config.yaml
n_layer: 9
d_model: 160
n_head: 2
n_kv_head: 2
head_dim: 64
d_mlp: 640
vocab_size: 8192
activation: "squared_relu"
norm: "rmsnorm"
norm_place: "pre"
norm_eps: 1e-05
positions: "rope"
rope_base: 1760.0
rope_fraction: 1.0
qk_norm: true
attn_scale: 0.162
bias: "none"
tie_embeddings: false
parallel_block: false
extras: ["capped logits"]
init: "normal"
init_std_qkv: 0.0348
init_std_o: 0.0
init_std_up: 0.0348
init_std_down: 0.0
optimizer: "soap_variant"
lr: 0.00577
beta1: 0.95
beta2: 0.95
weight_decay: 0.059
lr_head: 0.00743
grad_clip: 2.0
warmup_steps: 113
schedule: "wsd"
decay_fraction: 0.382
decay_shape: "linear"
final_lr_fraction: 0.0
batch_tokens: 32768
seq_len: 1024
doc_mask: false
train_tokens: 119900000
steps: 3660
dataset: "wikipedia_en"
Each number is 128 + 32 x the weight over its row's rms, rounded and kept within 0 to 255. Layers, rows and columns count from 0. The size above them is the row's rms in percent of the matrix's.

# layer 6 MLP up, 640x160, rms 0.159, rows 504-523, columns 80-159
size [106 101 108  94 112 100 102 104 102 121  39  95  94  93  93 103  98 105  80 109]
[[140 127 176 141  97 122 137 119 121 140 126 140 113 151 132 120  98 110 151 139  65 158 146 109 134 132  91 155 119 123 191 113 158 147 128 108 125 126 164 116 159 135 165 117 119 101 132 175 137 134  91 120 120  84  94 110 176  92 148  65 187 106 132 144 149 116  90 179 178 180 111  78 128 146 122 109  78 106 144 108]
 [152  47  93 106 120 162 144 154  85 138 172  81 165 115 128 170 146 108 115 135 111 130 148 125 167  75  93  90 103 121 150 105 117  62 145 121 168  93 132  84 142 198 117 168  97 120 128 105 178 134 118  93 125 111 156 121 104 173 175 146 101 103 157  90 129 112  98 127 134 131 119  51  88 140 169 130 123 145 108  87]
 [ 66 104 117 126  85  49 132  94 121 119 159 135 127  95 117  91 162 146  86 125  98 154 132  61 144  96  70 145 132 118  87 125 176 118 138 116  81 169 104 167 123 187 178 127 154 154 137 130 143 168 102 145 183  78 119 105 129  97 160  92 135 134 136 101  57 102 115 113 131 207  71 143 149 146 163 172 100 104  93 111]
 [137  75 154 150 161 197 121 106  82 110 114  90 110 132 125 124  63 157 115 147 153 161 105  90 155 106 131 143 131 148 142 147 143  99  73  69  99  38  77  86 131 152 174 135 139 149 177 133 147 120 166 176 160 138 120 144  72 148 153 160  77 151 146 117 111 102 149 155  99  98 112 220 108  99 181 125 128 163 139 150]
 [ 83 170  76 147  80 112 172  98 102 161 135 158 129  73 125  82 152 164 119 146 114 146 123  92 174  78 170 109 140 110 139 134 102 135  89 163  65 120  78 176 122 104 176  85  96 132 104 100 134 153 130  98 155 167 105 179 149 135 106  95 139 143 169 112  92  67 156 211 174 154  87 129 139 115 115 173  99  56 145 131]
 [137  90 125 134  93 172 171 153  66 168 118 169 115 109 131 119 142 177  98 157 156 118 114 126 191 167 175 165  89  99 162 136 127  91  91 173 128 174 155 130 113 142 109 107 134 109 112  91 160 112 128 151 108 102 149 102  87 125 105 195 129 187 130 116 148 194 152 123 125  97 159 132 100 128 123 100 149 102  81 173]
 [148 163 111 117 118 192 108 140 165 141 103 145 113  90  66 145 120 126  48 112 111 204  82 127 141 129 163 176  99  35 118 136 107 156 162 139 129 118 163 102 139 152 141  92  72 153 107 181  74 106 112 113 103  92  59 131 137 125 161 144 174 127 146 177  97 117 145  82 113 146 105 153 176 121 121  60 132  96 122 126]
 [182 167  79 164 120  95 168 159 143 187  86  92 136 125 169 158 119 121  80 136 134 126 171  89 149  91 145 163 144 110 135 127 133 134  78 144 161 116  47 115 178  84 139 174 126 108 170 113 177  86 134 109 155 185 136 138 128 110  85 131 111  66 136 172 121 163  61 143 180 137 164 117  88 117 131 113 145 112 125 105]
 [154 161 186  36 128 111 171  65  96 142  58 119 178 111 107 101  76 134 126 113 167 124 137  56 168 102 128 171 111 109 106  68 179  85 117 137 115 148  87 159  90 172 115 169 124 120  90 154 121 162  92 142 163 110 115 112 165 107 126  78 120 167 150 125 119 137  96 128  48  98 105 122 147 127 111 175 164 105 123 149]
 [123 112  85 157 104 135 141 169 150  77 116 137 155 164  76 128  90 151 131 111 121 132 103 110 140 152  83 113  98 127 140 160 184  96 107  74  89  73 175  93 154 152  98 104 136  91 149 125 205 151  99 134 130 138 137  99 102 127 122 111 128 168 105 123 118  68  95 134 145 125 145  95 119 153 154 136 123 136 116 180]
 [137 110  97 125 103 111 118 143 115 163 136 126 134 124 111 158 111 111  95 118 139 154  87 127 102  82 181 140 129 154 144 113 138 134 160 104  88  72  82 127  93  88 141 157 105 162  79 147 121 149 197 174  98 128  84 138 145 154 189 131 132 200  72 193  89 138 130 156 129 126 186 122 128 130 114  78 140 109  89 153]
 [162 162 111 116 111 121 126 106 126 147 132 109  88 180 159 126 159 101 168 143 140 152 165 107 114 117 174 103 177 105 130 125 152  85 147 160 105 106 149  72 136 133 113 108  72  69 164 131 144 161 115 131 127 113  90 141 212 161 163 183 103  74 102 129 143 163 152 104 140 141 135 142  45 106 104 131  79 109 151 161]
 [108 140 179 145 114 138 153  89 125 177 123  94 124 203 175 113 135  92  81 126 171 157 115  74 113 103 173 143 161 121 139  84  95 138  90 151 101  56 118 122 118  66 108 120 155 132 125  99 145  85 164 125 130 165 142 154 144 137 142 181  91 154 205  98 166 149  92 104 156  64 132  75  98 126 120 142 169  68 147 126]
 [119 156  92 169 135 140 134  42 119 136 122  52 106 135  69 126 112 140 143  94 112 123 158 155 121 160 129 140 158 152 125 160 132 126 162 186  64 113 220 173 115  75 132 129 120 123 120 105  90 112 144  99  83  87 144 171 115 103  92 170 171  94 142 112 105 118 111 151 129 155 125 128 164 127 100 160  96 139 199 164]
 [150 161 185 130 177 104  99  98 121 134 130  53  99 164 105 160 150 117 134  98  85 175  98 136 116 165 136 155 101 134 112 120 121 144 156 187  46 142 150 109 189  91 146 128 159 164  98 102 147 115 153  81 107 102 181 165 111 109 133 127  95 151 140  97 117  71 104 130 134 148 110 107 170 114 129 159 124 141 114 126]
 [145  63 112 142 222 179 139 120 101 143  58 123  94 168 120  75 166 150 141 146  99 138 115 146 131 141 166 181 141  96 107 134 121 103 135 128 119  77  69 145  70 112 148 104  89 131 110 142 113 218 155 138 158 170 164 110 166  74  84  86 133 153  98 108 133 151 169 124 146  91 134 140 106  86 125 145 127 102 139 164]
 [159  98 186 145  89 154 139 190 159 121  94 106 113 134 141 134 132 120 112  95 137 181  86  90 163 102  77 180  93 141 136 162 184  98 175  95 162  39 187 128 143  86 169 100 154  80 238 112 168 109 132 143 100 123 140 151 156 120 177  59  95 110 155 129 102 149  91 129 121 103 125 202 118 179 130 127  87 172 118 108]
 [120  63  79 176 151 174 174 115 115  68  66 184 180 136 101 144 123 137 109 116 119 169 121 140  82 176 103 140 151 157 179  77 122 111 130 115 112  82  87  96  99 149 137  79 104 153 184 228 164 165 166 137 165 180 108  97 163 149  82  79 147 110 108  75 144 126  95  65 132 173  89  81  85 139 181 117 129 137 114 150]
 [145 169 222 166 106 132 122  84 107 158 157 152 199  87 157 159 117 128  88 130 127 178 162  68 122 133  88 153 160 170 136 153 109 152  91 104 128  96  75 160 134  57 102 189 152  91 167 150 177 144 165 164 120 137  73 132  62  74 121 125  74 155 148 137 125 100 124 196 102 185 117 106 157 138 118 107 146  96 114 114]
 [149 113  95 116  83 181 126 149  96 171 106 191 140 132 124 150 117 165  56 111  58 189  88 124 116  77 110 149 152 145  74 115 149 131 149 136 114 109 132 117 137 110 105 127  77 105 166 190 139 118 129 107 158 129 120 130 157 172 185 128 112  95 184 122  99 129 121 105 127 111 104 135 183 120 161 171  59 125  70  99]]
# layer 6 MLP down (transposed), 640x160, rms 0.171, rows 504-523, columns 80-159
size [103 100 109  93 106 105 101 103  94 123  55  98  92 104 101  97  98  98  83 109]
[[155 111  77 150 136  83 159  50 143 119 113 145 133 120 191  94  94 106 106 126 100 155 147 121 110 134  85 104 132 118 166 106  96 182  60 113 162 161 131 122 122 133 162 181  92  85 148 105 150 121 152 111  23 140 179 144  80 148 108 151 183 100 169  85 105 138 126 136 168  85 105 138 114 103 156 147 124  86 138  98]
 [165  76 148 168 160 125 115 136 100 144 112 140 136 164 102 153 129 155  93 148 115 109 144 138 181  67 117 129 140 113 102 152 131 147 163  65 103 118 108 123 162 177  93 111 159 136 132 143 117 159 206  77 136 125  92 124 128 159 122 141 135  98 113 125 164 146 159 102  69 172 118  87 115 116 140 164 140 139  65 138]
 [115 134 169 126 133 156 149 169  47 120  79 140 110 143 185 142 103 136 158 105  14  94 164 127 107 157 153 139 104 125  82  95 110 137 151  99 189 145 116 150 141 140 140 162 138 109 196  94 113 150 137 164 152 104  88 126 137  79  76 107 163 173 124 114 102 172 140 133  76 130  87 134 166 145 154 115 157 173 130 105]
 [102  88 141 128 158 106 190 122 125  88 132 118 120 108  97 160  92  91 134 109 114  59 121 138 133 169 148 101 193  95 235  66 151 147 145 125  91  82 130 125 173 101  86 146 116 136 138 139 121 140 153 165  91 115 100 144 124 107 131 126 141 134 112  92 247  79  68 137  50 159 151 168 149  83 171 125 135 117 108 116]
 [131 115 117 152  79 113 146 106  99 118 195 124  78 133 112  72 182 161  93  85 157  70 141 137 127 179 134 162  86 109 157 104 136 143 120 187 155 111 106 131 125 121 126 128 125  95 113 123 117 124 152 178  78 155 118 114 109 194 181 170 122 182 131 151 211 116  91 112 106 124 184 119  65 110 131 115  65 131 116 153]
 [120 146  88 155 172  23 125 162 143 145 152 117 166 114 107 173 107 124 162  85 157  97 157 124 170  98 148 222 140 145 138  76 116  94  48 120  79 120 148  70 146 120 142 145  92 184 125 112 124  86 126 108 128 105 187 145 186 116 121 132 134 103 129 131 154 125 137 122 173 145 136 140  99 105  77 150 120 156 142 155]
 [132 138 147  85 116 107 192 116 179  74 160 153 144 112 115 156  81 146 133 169  74  14 140 142  74 137 125 167 123 134 129 126 110  93 141 120 206 117 137 117 141 115 183  74 102 102 129 134 185 135  93 108 110 184 133 130 122 134 117 172  59  93 115 125 122 169 128 119  68 106 112 107 171  95 141  53 130 124 103 162]
 [120 139  93 133 125  80 140 211 102 130 110  93  92 198 157 132 150 168 124 170 157 111  75 182  96  68  99 151  91 132 129 128 123 121 124 140 103 134  98 108 125  82 132 103 131 108 139 119  88 127  76 153 145 153 111 169 116 134 170 130 159 157 150 133 101 158  92 116 179 138 106 103  56 168  82 168  78 153 123 167]
 [ 99 166  64 113 117 169 105 109 116 116 134 128 130 155 135 126 180 169 117 114 151   0  95 112 157 116 104  85 111 173 135 100  94  91 105 161 138 130 103 106  91 165  92 165 105 104 127 151 164 116  97  99  58  68 121 154  93 127 158  73 148 162 115 117 120 141 151 180 149 155 156 120 135 171 123  96 111 130  97 145]
 [ 73 166 131 177 144  89 146  75 143  81 153  86 174 155 102 155 155 120 103 150 141 118 159 139 146  85 111 139 137 130 146 102 177 231 101 146 124 120 129 111 161 205 133 126 172 153 119 130 115 133 151 131 176 158 159 131 118  92  97 112 167 116 157 130 118 126  82 103 111 150 116 142 120 147 135 147 103  88 153  56]
 [151 141 130 139 160 103 120 197 107 162 161 140 167 118 112 114 143 137  94  80 115  85  83 108 154 195 134 117 117  99 117 135 124 140 159 149 149 163 105  79 156  89 123 106 160  85 126 144 111 155 132 129 126 171 116 219  97 138 114 138 161  88 145 120 135 114 176 178 110 149 119 158 190  86  98 121  92  87 148 166]
 [ 66 127 128 152 113 177 101  83 122  88 188 123 138 206 137 125 142 145 120 136 143 130 206 152 113 181 151 112 142  70 114  96 129 145 185 136 142 118 105  90 192  97 136 130 124  56 134 117 215 117 114 113  92 123 149 103  80  77  96  85 162  86 155 127  81 166 147 142 157 130 121 132 156 177 113 163 113 136 170 177]
 [115 150  98 139 110 154 115 135 171  42 129 101 154 142 120 108 134 173 120 124 156 106 129 122 115 146 149  97 111  44 160 124 129 182 102  90 152 124  69 163 150 156 156 183 123 150 141 100 191 127  98  97 119 135  56 101 156 147 138 152 133 116 134 178 194 153 136  94 137 105 171 136  81 101 151  93  43 107 120 142]
 [149 126 129 190 102 141 154  95 199 153 163 164  73 108 113 121 114 113 139 111 121 170 153 135 127 188  93 133 148 113 164 132 106  67 128 172 135 177 132 163 142 182  94 135 110 134 118 141 151 124  97 159 152 165 164 158  82 190 142  63 170  88 110 129 110  63 119 145 110 166 167  77  92 142 118  81 167 131 118 124]
 [ 85 180 128 159  77 134  71 116 164 110 135 114  69 154 102  94 153 157 135 125 149 115 112  89 137 146 109 156 141 184 121 104 167 106 147 135  94 136 137 136 156 168 148 116  77 124 205 102 110  87 140 128 148  95 156 181  97 204 117 109  73 129  88 139 115 126 160 141 170 133 123 123 147 206 109 117 207 118 146 123]
 [117  81 129 138 133  81 119 110  60 144 110 144 112 137 157 125  95  93 113  96  82 157 121 135 109 152 105  90 156 181 114 172 125 120  49 135  33 134  67 130 174 131 117 124 130 136 148  80 147 171 137 100 160 101 143 164 150 131 137 118  66 170 137 110 143 114  79 138 143 119 200  93 151 110 166 132 143 193 147 183]
 [114 100 141 126 140 161 152 137 168 117 121 114 152  99  79 132 154 106 129 147 104 105 123 176 117 124 111  91 154 158 111 111 166 153 166 145 130 133 138 146  81  91 151 125 164  78  85 164 118 190 132 124 115  90 147 164 183 117 102 101 112  90 139 101  91 119 125  97 144 126 102 140 112 138  90 131  94  69  77  73]
 [153 138  75 158 112 136 165  76 182 147 115 152 125 126 116 152 118  80  95 151 125 167 109 102 136  73 134 119 125 153 101 162 157 152 141  95 101 134  84  99 171  93 165 157 189 135 124  95 140  90 118  76 112 150 145 140 146 100 117 124 105  62 135 166  84 156 169  91 119 128 103 105  85 136 144 138  58  95 198  95]
 [155 164 106 135 150  83 140 147 179 130 126  91  93 135 137 120 143 158 141 124 116 100 134 124  81 155 159 127  94 158 150 176 133 120 119 116 116 113 163 142  99 161 105 144  84 118 136  54 197 147  90 111 101 125  51 152 116 126 118 138 193 172 113 117 197 144 161 119 110 127 175 117 164 112 120 101 115 119 130 153]
 [ 51  96 137 110 140 118  79  53 149 123 163 148 136 172 124 166 166 135 135 125 172  96 133 104 138 114 130 159 152 126 128 144  68 125 121 129 135 115 170 143 169 161 114 124 201 149  95 165 161 138 115  39 135 222 130 137  90 118 122 142 108  64 102 131  69 151 162 156 113 153 101 170 153 111 174 174 159 190  99  55]]